{"n_kv_head": 6, "d_mlp": 320, "activation": "swiglu", "attn_scale": 0.125, "tie_embeddings": true, "final_lr_fraction": 0.1, "train_tokens": 529100000}
Each number is 128 + 32 x the weight over its row's rms, rounded and kept within 0 to 255. Layers, rows and columns count from 0. The size above them is the row's rms in percent of the matrix's.

# layer 9 attention key, 384x256, rms 0.0554, rows 97-123, columns 128-255
size [ 96  91 100  91  91  97  81  95  79 112 115  87  95 106  67  68 135 114 106 100 108 110 112 122 106 111 113]
[[144 164 136 110 160 147 120 159 178 118 142  97 152 120  62 130 147 121 136 137  93  85 153  49 180 152 137 117 151 110 146 118 136 140 167  97  89 142 130 152 119  81  97 114 172 144 134  57 110 149 126 146  69 123 112 119 172 166 139  95 115 176 112 144 145 104 168 112 114 168 168  84 122 161 154 140 131  91 127 106 132 100 139 128 104 146 124  98 122 132 117 156  39 121 106  97 103 152 107 153 130 154 194 142 131 136  99 128 123 117 166  67 127 114 100 153 118 148 174  96 169 114 101 123 117 141 125 120]
 [135 117 147 129 151 104 104 165 131  67 127 130 116  93 118 100 155 122 113 116 106  75 111 121 142 117 100 180 138 124 145  94 153 140 116 162 140  89 137 184 136  66 104  80 164  88 162 150  95 116 140 107  79  79 133 125 158 176  96 108 156 146 148 181 169 103 138 154 163 184 126  80  93 167 177 145  89  88 129 179 138 124 130 126 154 135 113 115 117 107 136 157 118 126 129 164  91  43 165 105 103 106 179 163 138 150 100  96 107 188 122  91 162 124 131 153 144 128 130 112 102  80 108  91 124 104 128 152]
 [ 84 132  86 115  87 112 123  86 124 107  88 173 156 133 184 145 145 117  95 111 165 126  90 194  94 118 132 155 124 154 123 148 136  98  78 104 159 161  90 103  94 155 156 114  98  82 119 139 139 126 139 106 134 111 135 167 135 147 103 143  93 101 156 112 136 115 102 192 134 162  75 153 110 161 109 122  86 161 127 104 125 174 147 156 166 163 127 216 160 102 118 108 155 208 173 145 151  99 124 157 160  64  94 107 143  91  93 109  98 114  99 151 137 138  98 167 149 108 146 102  93  84 188 144 102 146 129  96]
 [134  92 131 137 147 139  87 165 153 150 146 116  85 133 107 143  75  92 161 136 106 127 121 126 177 176 177 155 156 124 139 103 110 104 149 185 132 106 102 170  60 117 106 148 120 187 109 183 139 112 131 124  86 145 150  87 160 163 151 119 145 212  95 177 119 163 117  72 160 129 149  45 145  83 149 138 143 112  48  64  61  80  84 184 148 115 132 136  85 121 132 142 142 153 104  92 102 127 108 109 108 153 161 184  98 165 188 120  93  90 121  79 132 142 104 117 102 156  95 157 168  86 110 128 152  90 120 119]
 [124 145 184 184 161 131 129 181 164 127 136  81 129 180  18  99  91  90 167  96 141 124 126  91 150 131 102 144 108 150 155  91 120 130 152 140 147 121 116 201 129  95 113 123 130 154 159  77 187 100  76 156 125 156 107 122 138 193 144 125 102 136  67 124 141 152 159 127  90 147 139  77 137  84 175 101 179 121 159 133 116 137 105 130 150 123 107 102 118 158 128  56 118 137  99 110 122 135 118 118 132 127 122 157 143 184 176 118 152 124 103  69 102 127 157 114  91 122 144 141 231 152  95 157 120 169 106 157]
 [192  92 106  82 140  71  87 148  60 138 141 103 109 123 128 151 137 156 110 146 140  92 137 136 111 158 245  95 116  93 193 114 143 140 124 124 187  74 164  85 105 112 135  99 127 104 123 159 101 161 150 176 144 137 157 109 104 166 117 110 109 212 111 104 150 145 115 104 136 176 124 156  85 138 140 170 128 160  92 112  61 101 152 164 104 164 145 194 161  92 105 150 180 184 115 166 134  63  87 100  93 142 128  95 152 126 130 136 124 121 120 110 119 129  97 120 106 176  70 100 141 125 135  55 147 133 107 142]
 [180 147  88 133  64  35  86 138 140 113 166  67 116 162 150 135  89 128 110 123 126  97 133 152 146 121 168 116 101 115 117  89 169 167 159 122 104 112  61  98  72  89 185 153  57  92 154 115 135 143 168 177 137 125 155 113 123 146 140 116  67 154 203  97  99 131  78  85 179 123 146 111 118  96 133 134 116  97 133 101 107 117 105 167 151 187 149 148 139 123  94  76 121 119 132 149 168 154 134 168  74 157 109 101 175 200 115 139 150 107  84 118 165  96 145 114 121 171 126 128 135 138 149 105 131 115 105 103]
 [108 191 135 143 109 213 163  64 130  75 102 135 130 111 178 101 178 159 100 113 107  92 110 140  79 157  83  93 139 157 117 158 137  75 132  95 161 153  89 108 145 140 116 133 183  87 143  78 167 143 133 128 137 175  89 123 111 168 118 121  93  98 163  77  92 131 169 158 102 123  89 183 107 134  91 135 143 103 182 136 115 184 153  83 116 102 106  79 147 141 103 142 133 132 200 117 132 171 166 160 135 104 100  91 166 113 147 119 162 103  92 159 110 176 119 144 134 102 166 121 102 159 190 149  82 140 142  91]
 [160  97 102 141 111 124 152 156 109 142 138 142  98 218 120 164  78  55 162 107 145 146 140 173  84 139 116  79 137 172 104 110 153 147 125 162 117 105  97 129  61 129 219 139  59 173 136 106 142 129 117 181 160 149 142  85 142 122 171 133 135 142 166 128 132 113 102 119 104 131 147 139 134  50 124  91 143 120 169 120 130  83 183 166 150 143 110 152 127 145 117 108 175 141  68 152 198 171 128 132  94 134 107  53 151 174 122 134 149 129 150  78 113  88 131 121  90 125 133 179 108 142 126  99 145 176 100 125]
 [ 87 161 130 127 115 188 138  62 118  84  93 187 119 109 159 130 143 145  47 116 116  83 107 200  99 107  70 133 125 111  87 152 108 152 132 142  93  86 122  91 130 125 127 111 140 123 122 138  94 119 174  89 124 151 129 120  98 137  94 122 119 110 177 147  78 152 117 184 133 131  68 163 127 139 103 117 101 150 161 143 164 198 140  82 162 158 133 147  89 123 135 117 117  81 155 133 128 147 154 149  60 111 156  95  91 128  86 135 145 121 130 169 142 136 112 132 195 104 135 129  64 133 166 127 152  89  50  90]
 [140 116 137 141 142  58 131 187 147 149 116 115 144 150 116 110 112  82 192 119 114 182 177  61 190 144 148 139 145 160 127  93 118 158 142 129  98 127 207 144 127 133  97 124  88 197 118 143 165 146  96 152 120 138 155  83 162 170 152 112 139 159 111 100 146 155 166  78 140 137 151 155 121 133 167  68 170 140 103 159 117 141 124 131 112 172 134 171 171 168 137  99 119 156  76 139 104 138  90  79 145 123 144 166 110 176 139  52  71 148 118  91 111  99 111 156  90 156 141 109 202 125  55 109 120 141  71 138]
 [112  86 106 141  79 108 112 148 103 110 173 150  98 143 166 145 144 106 167 122 184 117  53 167  79 128 173 141 111 109 157 165 106 153 110 116 150  99 115 192 121 125  84 122 101 129  97 138 113 118 206 155 111 124 140  99  91 105 202 128 131 116 116 110 133 146 137 126 154 158 152 132 134 133 167 124 163 128 116 136 152 151 128 159 156 149 127 170 147  93 131 134 168 151 114  86 144  96 134  86 109  84 107 175 131 154 128 124  94 141 135 162  55 121 116 131 172  87 131 183  65 110 152  99 127  99  92 139]
 [ 97 114 117  94 160 191 121  83 151 121  75 186 201  65 147 128 165 197  39 137 136 112 113 161 145 122 129  81 118 148 114 171  91 149  92 127  81 137 101  88 156 157 180 124 147 112  96 154 116 159 113 133 144  99 123 122  48 158 144 111 125 118 100  91 174 136 111 176 153 114 107 161 143 159  70 122  86 145 151  98  78 166 133 129 147 119 166 125 133 138  68 133 112 106 142  52 129 154 198 160 107 107 136  63 137 102 116 127 148 115 173 155  95 139 118 108 171 116 116 115  95 137 181  95 140 127 159 174]
 [ 78  89 138 112 125  92 123 120 145  58 144 141 149 133 147 142 143 166 160  87 133 138 130 135  67  85 150  91 149 111 152 196 133 184  98 158 102  97 126 137 133 144 153 152 115 148  74 105 103 138 152  76 132 161 161 114 117 104 165 143 167 144 127 127  73 144 142  95 117 136 117 112 135 100  77  76 140 100 143 132 166 150 160  98 122 127 183 147 132  84 118 226 143  83  89 135 146  68 147 200 122 149  99 142 124 161 179 127  71 113 149 137 130 121  93 132 203  61  88 164 134 158 132 144 143 151  57 183]
 [ 73  88 110 113 128 146 111 176 133 161 178  58  88 160 108 104 150 137 155 159 135 146 101 162 142 123 172 162 146 116 121 106  69  93 118 190 187 145 109 160  96 120 101 201  87 153 108  95 121 106 146 226 171 130 155 109 122 137 130 212 108 114 131 147 153 134 142 117  56 122 161  78 149 125 117 117 143 133  79 100 146 118 120 170 148 153  85 129 153 156 100 134 118 174  94  89 150  96 122 124 164 100  92 166 152 148 159 124 167 136 103 113 107  92  91 132 125 133 118 124 168 138 117 141 136 167  84 148]
 [ 86 152 113 118 231 168 137  98 160  88 111 139 105 110 115 147 126 136  40  96 111 158 163 109  99 121  96 139 106  94 136 122 168 141 188 163 118 138 157 154 140 154 177  47 130 130 105 154 162 138  65  96 113 132  64 128 150 136  92  98 140  82  88 175 185  85 130 103 108 132 116 117  91 191 140  79 106  95 178 161 127 157 108  92 109 103 145  90 126 116  90 113 147  81 119  93 151 167 118 180 139 129 144 155 167 138  94 145 111 120 114 124 161 158 146  90 158 162 191  99 160 114 111 129  92  91 159 134]
 [143 148 135 142 148  64 126 216 151  90 176 122 115 120 144 157 150 154 177 171 143  96 130  90 156 125 126 165 136  92 191  99 167 122 146  91 123  80 146 145 127 135 158  74 116 121 128 170 144 104 107 143  90 188 144 194 120 175 122 156 121 181  90 169 115 158 129  80  94 126 118  93 118 109 183 138 178 168 134 160 122 123 168 127  90 135 136 176 127  99 118 180 169  59 102 172 122 124 170 135 119 130 138 167 128 168 118  86 130 124 119 127 148 151  93 131  64 163 137 118 171 109 126  74  98 123 109 162]
 [147  77 118 147  76 114 152 119 155 171 114  98 135 169 112 126  88 100 158 147 187 166 100 172 185 139 126  99 132 162 146 123 126 171 133 102 124 139 148 155  62 130  73 148  77 145 153 166 133 195 108 205 144 100 165 105 112 196  88 112 145 123 112 132 114 160 139 114 147 146 168 167 132 114 114 149 123 177  60 104 105  76 120 134 101 195 112 188 162 123 166  67 189 156 135 185 136  90 118 133  69 137 179 176 160  92 173  71 121 108 180  66 119 184 150  97 142 147  96 106 149 102 135 118  87 100  90 117]
 [125  72 105 123 102 109 121 104  35 148 145  92 100 184 133  71 160 135 152 147 178 120 126 108 176  31 190 150  95  78 119  88  99  86 132  92 123 118  99 115 168 167 167 126 150 118 155 179 100 120 129 108  80 106  60 119 124 141 174  70 122 140  85  83 105 155 163 155 165 196 134 171 174 147 169 177 121  83 126 162  70 112 112 159 130 100 156  90  89 106  87 121  95 113 147 152 206 131  76  85 115 146 155 103 117 129 135 180 139 124 113 152 143 159 136  95 153 138 154 108 163 143 156 155 128 144 166 152]
 [119 177 133  75  62 119 147 114 151 107 143  49  87 193 115 146 136 111 121  63 130 110 126 104 216 156 119 105  87 181 136 108  86 178  54 127 134 127  81  97 119 111  95 156 132 142 105  87 144 133  89 158 159 101 147 107 100 127 126 124 113  77 168  98 118 125 187 157 124 118 135 133 124 171 125 148  83 134 154 102 142 101 131 108 130 165 130 108 170 195  68  99 105 228 122 105 178 147  92 124 114 125 153  91 153 143 158  88 139  70 184 148 113 136  71 146 159  86  80 144 164 100 181 135 118 173 106  99]
 [112  65 141 194 147  83 127 132 111 140 149 145 110 157 115 171 111 151 148 196 186 148 114 155 140 103 111 117 137 101 160 155 162 179 173 132  84 132 163 158  86 149  97 118 110 101 133 136 158 135 107 121  98 122 140 137 127 140 147 151 153 174 169 107 126 177  98 132 150 174 166 136 218 101 143  99 145 137 118 106 134  93 143 106 123 119 148 193  94 125 153 186 171 134  91 165  62 163 115 174 120 125  98 126 137  62 177 159 126 113 118 116 166 106 151  56  91 129 134  94 209 139  98 127 156  95 140 180]
 [190 195  84 176  77  87  99 153 190 117  79 153 111 125 153 126 111 127 106 158 111 181 174 135 107 155 134 101  92 136 126 113 159  79 167 157 145 122 195 151  96  92 103  93  98 143 163 160 129 139 185 113 116  86 169  91 124 126 121 141 203 117 150 149 157 179  68 146 104 129  57  78 137 122  91  90 153 151 149  71 101 139 112 177 140 135 139 191 141 140 194 122 172 130 101 100  56 116 108 117 157 136 138 124 108 149 139  91 125 129  77  91 105  90 106 144 181 143 131 100 127 102  81 137 119 109 140 119]
 [123 118 173 112 116 134  91 117 110 153 170 139 119 128  99 136 160 147  87 125 138 128 138 115 101 127 144 107 136 153 145 134 124 165 105 119 160 171  44  98 145 121 119 113 114  86  68 148  64 135 136 110 103 128 134 143 172 130 151 102 100  83 112 154  96 151 221 172 145 120  90  87 123 196 194 111 111 157 126 128 144 117 131 120 100 154 126 119 147 124  56 168 174 164 123 139 143 163 176 111 149 114 143 141 164 127 147  78 128 130 169 219  93 105  53 106 164 148 127 142 120 124 128 111  77 149  50 176]
 [151  79 139  78 152 155 109 122 103 115 132 134 156 133  57 148 109 134 152 103 116  96 169 145 131 127 113 126 190 114 126 131 128 150 142 152  97  98 146 128 173 122 156 115 117 121  77 102 104 128  94  74 115 137  99 141 166  73 124 142 113 121 128 189 165  94 200 168 128  99 116 164 106 157 168 143 100 128 119 199  98 122  71 115 155 131 161  68 121 174 126 119 100 106 152  64 176 146  80 104 104  91 151 121 157 139 128  53 119 154 165 173 114 190 130  97 155  86 120 126  83 137 136  95 158 161 170 169]
 [121  70 141 210  94 102 119 116 128 133  80 165 141 137 111 141  92 114 141 110 152 170 158 198 112 187 171 114 125 115 160 144  81  98 120  89 131 157 149  89 124 111 142 151  98 142 129 117 153 169 134 119 120 121 197  31 150 107 113 148 101 126 218 122 102  87 159 135 103 135 172 121 100 106 124 115  98  95  97  74  72 116 212 163 138 109 118 201 143 161 136 206 141 121  94 149 106 143 164 167  71 120  64 128 142 118 136 114 159 104 137  94 162 103 126  75  95 150 131 115 143 127  87 113 129 175 154 144]
 [145  52 179 138 150 140 151 126 101 184 137  96  88 133 128 135 146 123 164 108  95 153 125 118  88 149 163  91 163 162 160 171 218 177  64 133 130 174 125 113  56 169  86 101  77 125 118 118 133 140  62 121 162 121 205 152  81 117 173 111 139 141 134 117  92 132 114  82 168  96  99 179 107 109 109  92 108 126 128  96  81 151 154 132 111 177 175  97  88  70  80  91 177 194 134 183 158 176 115  96 154 133 101  86 182  60 131 115  90 159 144  39 135 171 112 100 126 176 118 119  81  95 157  97  70 125 114 141]
 [141  99 116  96 129  64  84 119  47 157 110 127 129 125 131 128  97 127 142 108 151 181 156 104 140 130 134 110  81 119 149  87  88  96 149  57 132 159 136 101 111 120 104  67 128 117 187 165 131 102 152 121 106 105 142 137  63  88 166  93  79 107 117 123 167 111 118 112 146 184 154 125 170 125 132 208 153 137 146  70  70  90 145 150 159 146  77 138 133 103 143 105 147 118 162 126 182 134 148  59 110 175 157 102  98 131  92 142  58 131 192 173 134 154 126 134 115 151 163 122 132  79 220 117 134  91 115  91]]
# layer 9 attention query, 384x256, rms 0.057, rows 98-124, columns 128-255
size [ 88 119  93  88  99 101  96 117  96  98 105  95 123 119  99  94 109 117 107 108 106 107 118 108 109 107 103]
[[107 135 153  92 112 172 185  96 121 140  71 144 113  88 153 142 113 112 115 171 125 120 128 135 161 149 159  86 110 142  98 147 147 119 140 119 135 114 134 121 146 123 159 111 116 118 104 153 110 122 121 124 121  88 129 105  93  80 149 120 120 115 163  94  67 141 127  88 122 118  65 172 140 144 113  87 139 164 114 143 167 157 149 114  52  89 199 152 137 104 104 149  98 116 118 233 150 148 123 179 144 125  93 121 124 183 158 129 171  70  63 147 121 108 154 127 107 160  49 119  96 123 188 118 139 155 139 168]
 [125 130 160 140 132 179 126 131 153  84 115 144 148  79 116 134 136 155 133 128 146  67 118 191 106 131 170 137  71 157 108 130 130  97 139 150  68 199 108 120 119  84  83 173 186  98 109  91 128 142 156 107 168 155 162 168 131 116 189 115  93  51 127 100  60 103  72 113  71 103  92 165  97 150 101 115 161 150  71 183 213  78  93  76 104  52 144 139 167 139 172 125  94 131  81 101 114 127 135 140 100 161 123  58 204 108 103 155 126 124  73 107 144  98 181 127  96 165 147 133 145 107 107  51 163 144 149 156]
 [120 116 151 112 157 120 133 135 136  94 154 113 196 105  72 106 140 129 142 153 133 113 176 116 117 131 130 175 132 110 170 138 108 170 113 128 162  70 193 105 144 105 147 194 150 139 200  98 150 119  72 119 175 132 122 112  86 136  97 145 154 128  84 117 141  99 118 114 144 160 138 140  94 174 183 165 146  93 119 174  75 154 130 128 104 113 151 149 139 129 132 136 123 135 107 107  88  83 106 101 167 112 193 223 133  94 142 147 104 173 218 104 125 152 120 127 170 138 110  64 136 162 153 107  84 125 192 132]
 [132  52 113 152 160 121 100 140 167 126 176 110 152  99 114 121 118 147 139 125 102 145 144 102 175 157  69 164 172  93 119 117 139 172 143 172 201  92 172 138 119 172 162 160  67 116 163 126 110  74  45 102 138  92 113  61 145 172  73 210 165 173 121 149 147 122 117  81 135 115 140  92  98 179 146  62 136 117 153 142  55 142  90 166 132 173 140 114  94 185 117  89 184 126 136 161 131  64 152 182 189 113 186 201  88 118 118 145 187 130 124  79 138 130 113 129 140 153  83  97 119 105 151 142  95  94 143 192]
 [105 105 174 128 158 126 122 146 122 113 143 185 131 116 114 160 182  58 140 109 137 159 113 179 140 121  98  98 107 140 119 119  96 142  68 118 166 173 134 128 165  95  89 171 155  99 122  88 158 125  64  82 136 117 111  21 125 132 149  92 155  85 106  89 132 110 183  98 162 203 144 180 143 190 146 120 103 142  99 153 116 131 131  98 188 113 171 151 134 133 139 103 144 226 113 124 107 105 135  45 193 127 119 187 140  90 146 139 114 165 184  84 142 112 160 151 145 170 113  74 144 103 111 145 137 136 129 149]
 [139  70 119 171 129 112 153 147 159 120 160 119 145  68 127 131 145 116 144 122 119 175 144 125 217 133 133  92 164 136 124 110 123 154 119 156 153 139 106  87  97 155 156 167  75 153 136 105 109 101  78 102 141 139 121  68 144 130 123 141 161 163 170 121 118 131 152 109 201 143 175  72 159 111 147  50 109 122 144 131  90 138  90 164 105 142 163 101  95 153 119 117 163 160 117 142 128 119 134 127 131 123 102 174  77 131 182 154 179 139 123 115 140  94 113 106 118 137  78  35 124 199 110 169  81 119 139 159]
 [144 108 107 114 103 192 197  71 111 137 129 132 141 151 169 150  88 122 129 123 154 114  92 198 167 150  73 105 158 167  99 148 129 104  93 146 124 145 100 110 134 109  81 159 138 151 123 150  70  87 106 175 166 147 121  83  74  95 125 130 123  65 167 139 150 166 154 180 149 118 127 131 174 158  87 100  66 129 111 130 164 128 158 105 142 193 140 114 151 165  98 155 154 158 100 105 107 158  73  85 231 193 122 150 157 150 165 116 145 110 126 177 121 144 135 126 115 110 145 146 114  97 176 157 157 219 136 129]
 [175  23  96 130 138 104 161 164 126 131 151  98 151 135 146 101  63 171 145 110 119 109 176 142 175 131 147 116 158  66 102  79 103 140 107 135 172 107 224  74  91 162 181 111  85 179 109 156  80 117 108 146 124 126 150  77 128 126 127 196 152 181 139 141 176  95 131 107 178 150 160  45 120  87 137 125 114 147 133  92  57 125 123 140 110 137 155 124 137  84  95 130 150 148 134 155 109  83 127 109 153 172 130 227 120 150 111 131 114 110 127  62 132 138  59  95  73 160  83 116 134 136 150 140 109  95 127 158]
 [119  68 172 126 107 117 171  77 103 178 142 146 152 112 100 158 143 103 152 100 130 115 136 165 163 131 102 139 185 200 110 155 135 138 105 126 115  99 123 125 203 101 148 159  78 113  85 117  75 170 117  67 155 101 156  88  33 105 131 120 117 117 149 112 149 111 175 126 185 156 143 172 193 124 107  87  94 176 120 143 134 142 100 149 121 152 180 142 176 111 158 172  86 125  96 155 104 182 144 122  90 140 112 154 138 131 166 102 150 110 175 140 150 195 122 184 142 119  85 112  63 135 116 181  92 199 101 157]
 [169 167 121 130 145 110  58 142 135 170 123  91  84 143 163 129  77 193 105 157  81 128 174 113  94 129 121 136  79 113 170 101 182 131 169 162 151 142 124 148  94 115 127 102 180 143  79 116 104  76 149 145 152 139  98 145 238 113 140 112 112 108  88 154 148 146  88 129  64 160  98 115 109 156 123 144 133 110 114 126 139  88 155 135 134  77  99 185 112 121  90  65 156 158 146 156 127  66  97  98 172 146 143 108 134 159  71  92 117 102  96  95 121 134 100 137 133 166 100 181 143 116 112  69 119 125  80 126]
 [ 87 103  75 124 141 108 135 152 111 121 158 116 104 191 101 132 121 121 186 126 127 192 117 115  85 136 143 148 118 144 100 152  87 102 105 131 181 102 178 102 124 135 136 119 120  98 135 116 142 161  81  79 143 135 172 114 120 159 150 122 140 118  95 110 155 106 162  74 183  89 110  74 171  61 114 114  87 129 163 206  83  79 100 182 192 163 214 115 116 114 188 126 159 138 127 174 140 152 126 112 101 115 123 142 141 160 169 120 140 153 138 112 173  96  88  93 165 133 126 137 140 138  76 129 136 104  48 109]
 [133  94 156 123 127 106 153 134 149 135 144 166 169  96  83 141 135 102 131  96 139 170 141 131 190 182 125 102 159 196 127 169 106 154 169 119 114 182  92 177 140  88 116 150  93  88 169 118  81 157 116 119 149 103 152  94  68  99 154 132 180 138  64 208 154 150 140 102  91 171 185 141 172  70 122  87  84 138 111 172 104 136 126 123  95 123 194 107 158 108 142 110 102 160  82  81 132 209 144 143  84 139 102 121 115 129 130 128  83 143 189 176 111 105 174 151 126 104 122 158 129  98 114 126 112 182 130 111]
 [ 80  99 197 102  67  91  89 142 114 144 142 148 145 137 144  75 135 135 158 107 145 137 155  97 164 104 110 156 136  74 175 155 116 158 102 114 104 106 162 124  92 148 223 172  97 121 107 156  93 103 115  53 138 115 166 143  98  92 217 131 137 142  88 108  65 136 211  60 150 159 131 159 148  82 118  92 150 150 124 148 135 180 116 173 138 136 173 125 171  72 103 155 118 118  95 144 130 120 131 106  95 122  60 145 143 138 164 101 141  88 141 149 150 122  91 137 178  88 167 158  73 156 169 131 113 154 122 164]
 [167 139  99 168 158  81  82 215 186  78 195  41 102 171 149 104  88 129 117 159 158 159 152  98 131  91 147 136 133 114 163 112 115 133 141 136 143 112 158  78  98 149 122 119 112 157 118 120 113 156  81 140 106 185  64 141 185 197 132 191 128 129  93 154 147 149 136  89 134 124 153  93  85 148 155 155 111 115 132 164 104 102 135 127 113  95 125 140 110 153 121 150 186 137 154 157 138 100 171 148 144 147 159 121 136 124  88 120 150 114 130 119 220  93  83  66 139 135 105 142 174 162 115 130 117  62  92 130]
 [ 58 111 164 165 122 143 181  71 107 137  83 169 222  54 135 112 187 135 175 117 122 125 127 165 140 115 103 120  88 147  88 153 116  97 151 113 123 145 118 117 142 142 127 171 140 154 174 102 111 126 138 115 125 159 155  81 100  84 133 126 183  97 152 100  94  98 144 141 123 137 144 131 158 108  88  55  65 114  98 143 153 172 119  72 121 134 138  92 171 148 150  84  72 109  88  96  62 126 166 120 105 153  91 127 164 114 177 144 140 178 138 138 108  98 189 149 137 134 164  82 117 125 157 141 104 143 129 151]
 [117 156  91 122 129 130  96  75 126 109 135 146  74 127 147 154 165 150 101 149 108 148 106  89  48 123 101 168  98 131 125 138 188 102 163 191 144 115 142 118 159  92 115 102 128  53 130 117 153  84 158 121  96 153 136 194 131 145 160 114 147  71 143 199 127 116 112 161  90 121 110 125 141  76 113 150 160  93 215 198 128  97 135  87 153 119 147 102  73 109 144 104 109 118 161 124 124  98 190  39  42  94 106  58 126 144  82 110 141 144 102 115  95 146 113 173  78 150 126 153  83 127 132  65 120 160  75 110]
 [143  99 153 101 105 118 144 142 160 123 146  96 117 165  94 152 101  97 102 136 156 146 113 121 146 179 105  96 122 135 132 112 121 125 130 175 193 132 150 182  91 166  96 132 128 168 113 150 148 199 113  74  80  41 130  92 122 132 165  91 117 174  79  74 109 199 134 168 124 102 152 101 122 100 144 127 171  79 149  75 134 110 147  89 148 143  68 134 103 131 133  87  94 199 150  82  92 127  40 151 187 185 173 131 122 160  82 122 173 109 175  59 119 164 100  98 136 144  63 121 138 149 105  76 113 118 154 140]
 [142 113 129 115  65 133 157 121 119 165 163 123 130 152 111  82 161 161 140 108 162 114 122 136 152  87 177 168 129 105  98 150 117 138 176 118 106 178 135 122 113 109 106 161 235 142 160 135 136 171 145 127 161  83  43 114 109 152 141 109 124 157 126  82 185 108 137  95 155 211  98 141 146 144 195 141 158 118  99 157 149 140 122 116  70 103 172 128 121 148  88  95 104 112 146  80 162 145 140 152 121 138 140 137 139 140 123 174 117 116 125 155  88 138 162 118 145 137 169 103 135  76 105 153 105 103 189 107]
 [135 138 126 100  96  75 182 154  90 110 116  87 122 213 119 126 114 128 119  88 147 117 160 108 205 125 121  86 133 138 133  92  85 161 132 167 122 158 131  84 114 111  77 198 130 153  84 139  90 204  46 142 147 110  58 128  88 201 134 150  95 170 146 157 121 106 155  81 186  96 158 121 118 137 119 171  89 130 156  93 149 135 108 164 110 160 138 137 152 124 112 143 125 205  99 120 107 174 142 120 157 189 161 142 164 157 135  84 122  75 173  85 101 142  96 136 116 128 104  78 141 124 121 143 125 103  96 132]
 [162  67 146 124 104 153  58 126 160 183  91 137  66 155 125 108  72 153  81 129 116 144 112 141 127  81 149 166 135  71 129 107 138  92 186 136 130 111 172 148 121 154 167  98  77  59 114 163 175 126 119 115 108  58 139 103 119 130 131  85 149  99  85 121 138  98 121 177 126 216  50 143 145 111 160 115 156 103 115 130  62 165 171  85 122 161 127 119 129 102 122 160 116 144 131 213 120 167  50  88 134 140 134  87  94 122 134 159 130 142 149 111 123 187 135  95 125 126 135 120 113  95 150 120 118  76 178 187]
 [192 127 120  99 105 167  78 142 114 149 123 106 138 116 143 161 116 183  71 165 180  96 116 114 135 140 128 113  93 114 159  85 130  66 134 124 109 119 105 208 189 155  99  73 110 106 110 116 157 133 168 154 103 162 113 122 148 147 188 163  89 150  96 107 119 110  91 126  86 127 110 118 179 144 114  98 126 116  97  79 114  71 123 146 136 111 111 135 102 105 142 139 146 128 139 138 121  92 116  77 114  84 137  84 213 171 147 122 177  65  98 119  56 133 134 133 168 158 130 174 116 124 167 119  89 110  99 126]
 [129 165  90 127 123 101 115 106  89 125 145 134 137 149 109 106 147 106  83 159  76 124 146 131 140 137 217 173  70 190 100 144 109 181 162 135 190 131 177 116 143  74 129 182 142  71 125 153 122 145 117 104 147  80 124 193  77 194 115  70  98 111  95 151 118 124 157 128 137 128 102  73 154 113  72 170 122 120 153 194 139 118 105 147 119 117 146 101 169 141 112 213 116 142 132 126 133 162 127 130  55 123 173 136 139 159 100  89  96 133 199 184  80 118 106 148 160 164 134 139 140 110  75  82 105 137  64  95]
 [ 87  76 112 153  95 112 214 144 123 144  90 126 138 178  71 125 122 115 191 128 135 120 125 114 184 111 175 134 119 136 140 195  84 153 104 160 136 122 152  58 179 123 100 169 129 166 126 127 136 152 163 122 170 130 139 100 119 139 160 134  79 137 135 170 100 114 114 107 180 134 139 155 143  88 144 189  86 124 163 158 139 101  71  91 144 148 123 115 197 130 147 159 108 129  99 147  87 119 106 116 132 219 118 127  99 173 106 116  89 168 167 157  80  71 154  96 161 108 112  76 156 107 134 118 195 123  96  71]
 [139  47 140 139 111 129  81 136 150 164 136 141 117 150 132 137  70 107  99 167 120 185 100 189 163 191 175  98 193  80 119  99  76  93 160 119 154 146  99 129 134 160 186 109  90  86 108 107 126  98 149  91  69 120 132  83 164 108 143 133 169 130  99 155 168 129  83 166 185 139 165 105 149  89 125 205  76  81 139 114  40 156 189 153 137 160 159 136  91 153  92 160 175 156 150 196 115 123 117 114 135 139 154 136 122 128 110 184  74 124 149 143 158 126 138 109  83 133 103 158 179  84 147 130 151 106 168 145]
 [148 138 186  97 148 124 115 152 131 102 103 105 129  98 126 177 159 120 169  57 127 140 143 148 140 153 102 141 150  77 110 109 145 110  95 114 143 120 123 134  48 176 126 135  77 159 200 170 134  62  99 141 103 115 149 112 155 105 118  97 160 155 108 126 106 144  83 110 111 110 138 126 129  89 171 100 125  51 206  32 110 143 146 157 128 124  81  84 131 134 107 151 132 185 148 115 110 140  87 144 157 130  66 136 128 163 123 112 161 152 163  92 141  83 117 146 112 140 129 187 113 175 218 110 110 110 161 174]
 [142 144 136  76 186 118 141 124 112 119  85 122 147 159 121 197 161 170  65  96 140 129 169 108  98 143 123 108  99 120 181 134 102  90 150 106 134 114 129 151  81 130 111 128 174 138 177 118 121 131 119 227 119 130 153 124 151 125 169 120  73 168 161 184 145  78 127 110 166 154 161 128 137 114 128 148 151  94 143  55 130 109 139 107 183 128 139 160 126 143  94  64 129 137 167   7 164 115 119 106 104 151 132 165 102 181 119 162 137 168 175 162  92 107 113 137  91 182  92 100 157 165 116 146 133 115 146 130]
 [190 199 105  67 175 131 101 142 130 147 132  98 105 136 106 151 152 155  99 124  69 159 140 129 135 145  96 147 138 168 153 119 149 125 177 167 164  84 158 109  92 163 105 113 106 137 178 112  96  98 149 155  92 131 103 102 119 210 142 106 109 166 102 191 181 184 136 129  56 133 140 174 154 105 103 159 133  55 141  94 106 131 144 172 166 130  99 140 111 115 131 176  91 236 122  64 151  87 182 137 115  87 154 109 165 180 112 107 143 163 106 136  31 132 102 131 104 109 135 197 132 103 171 114 102  85 114 148]]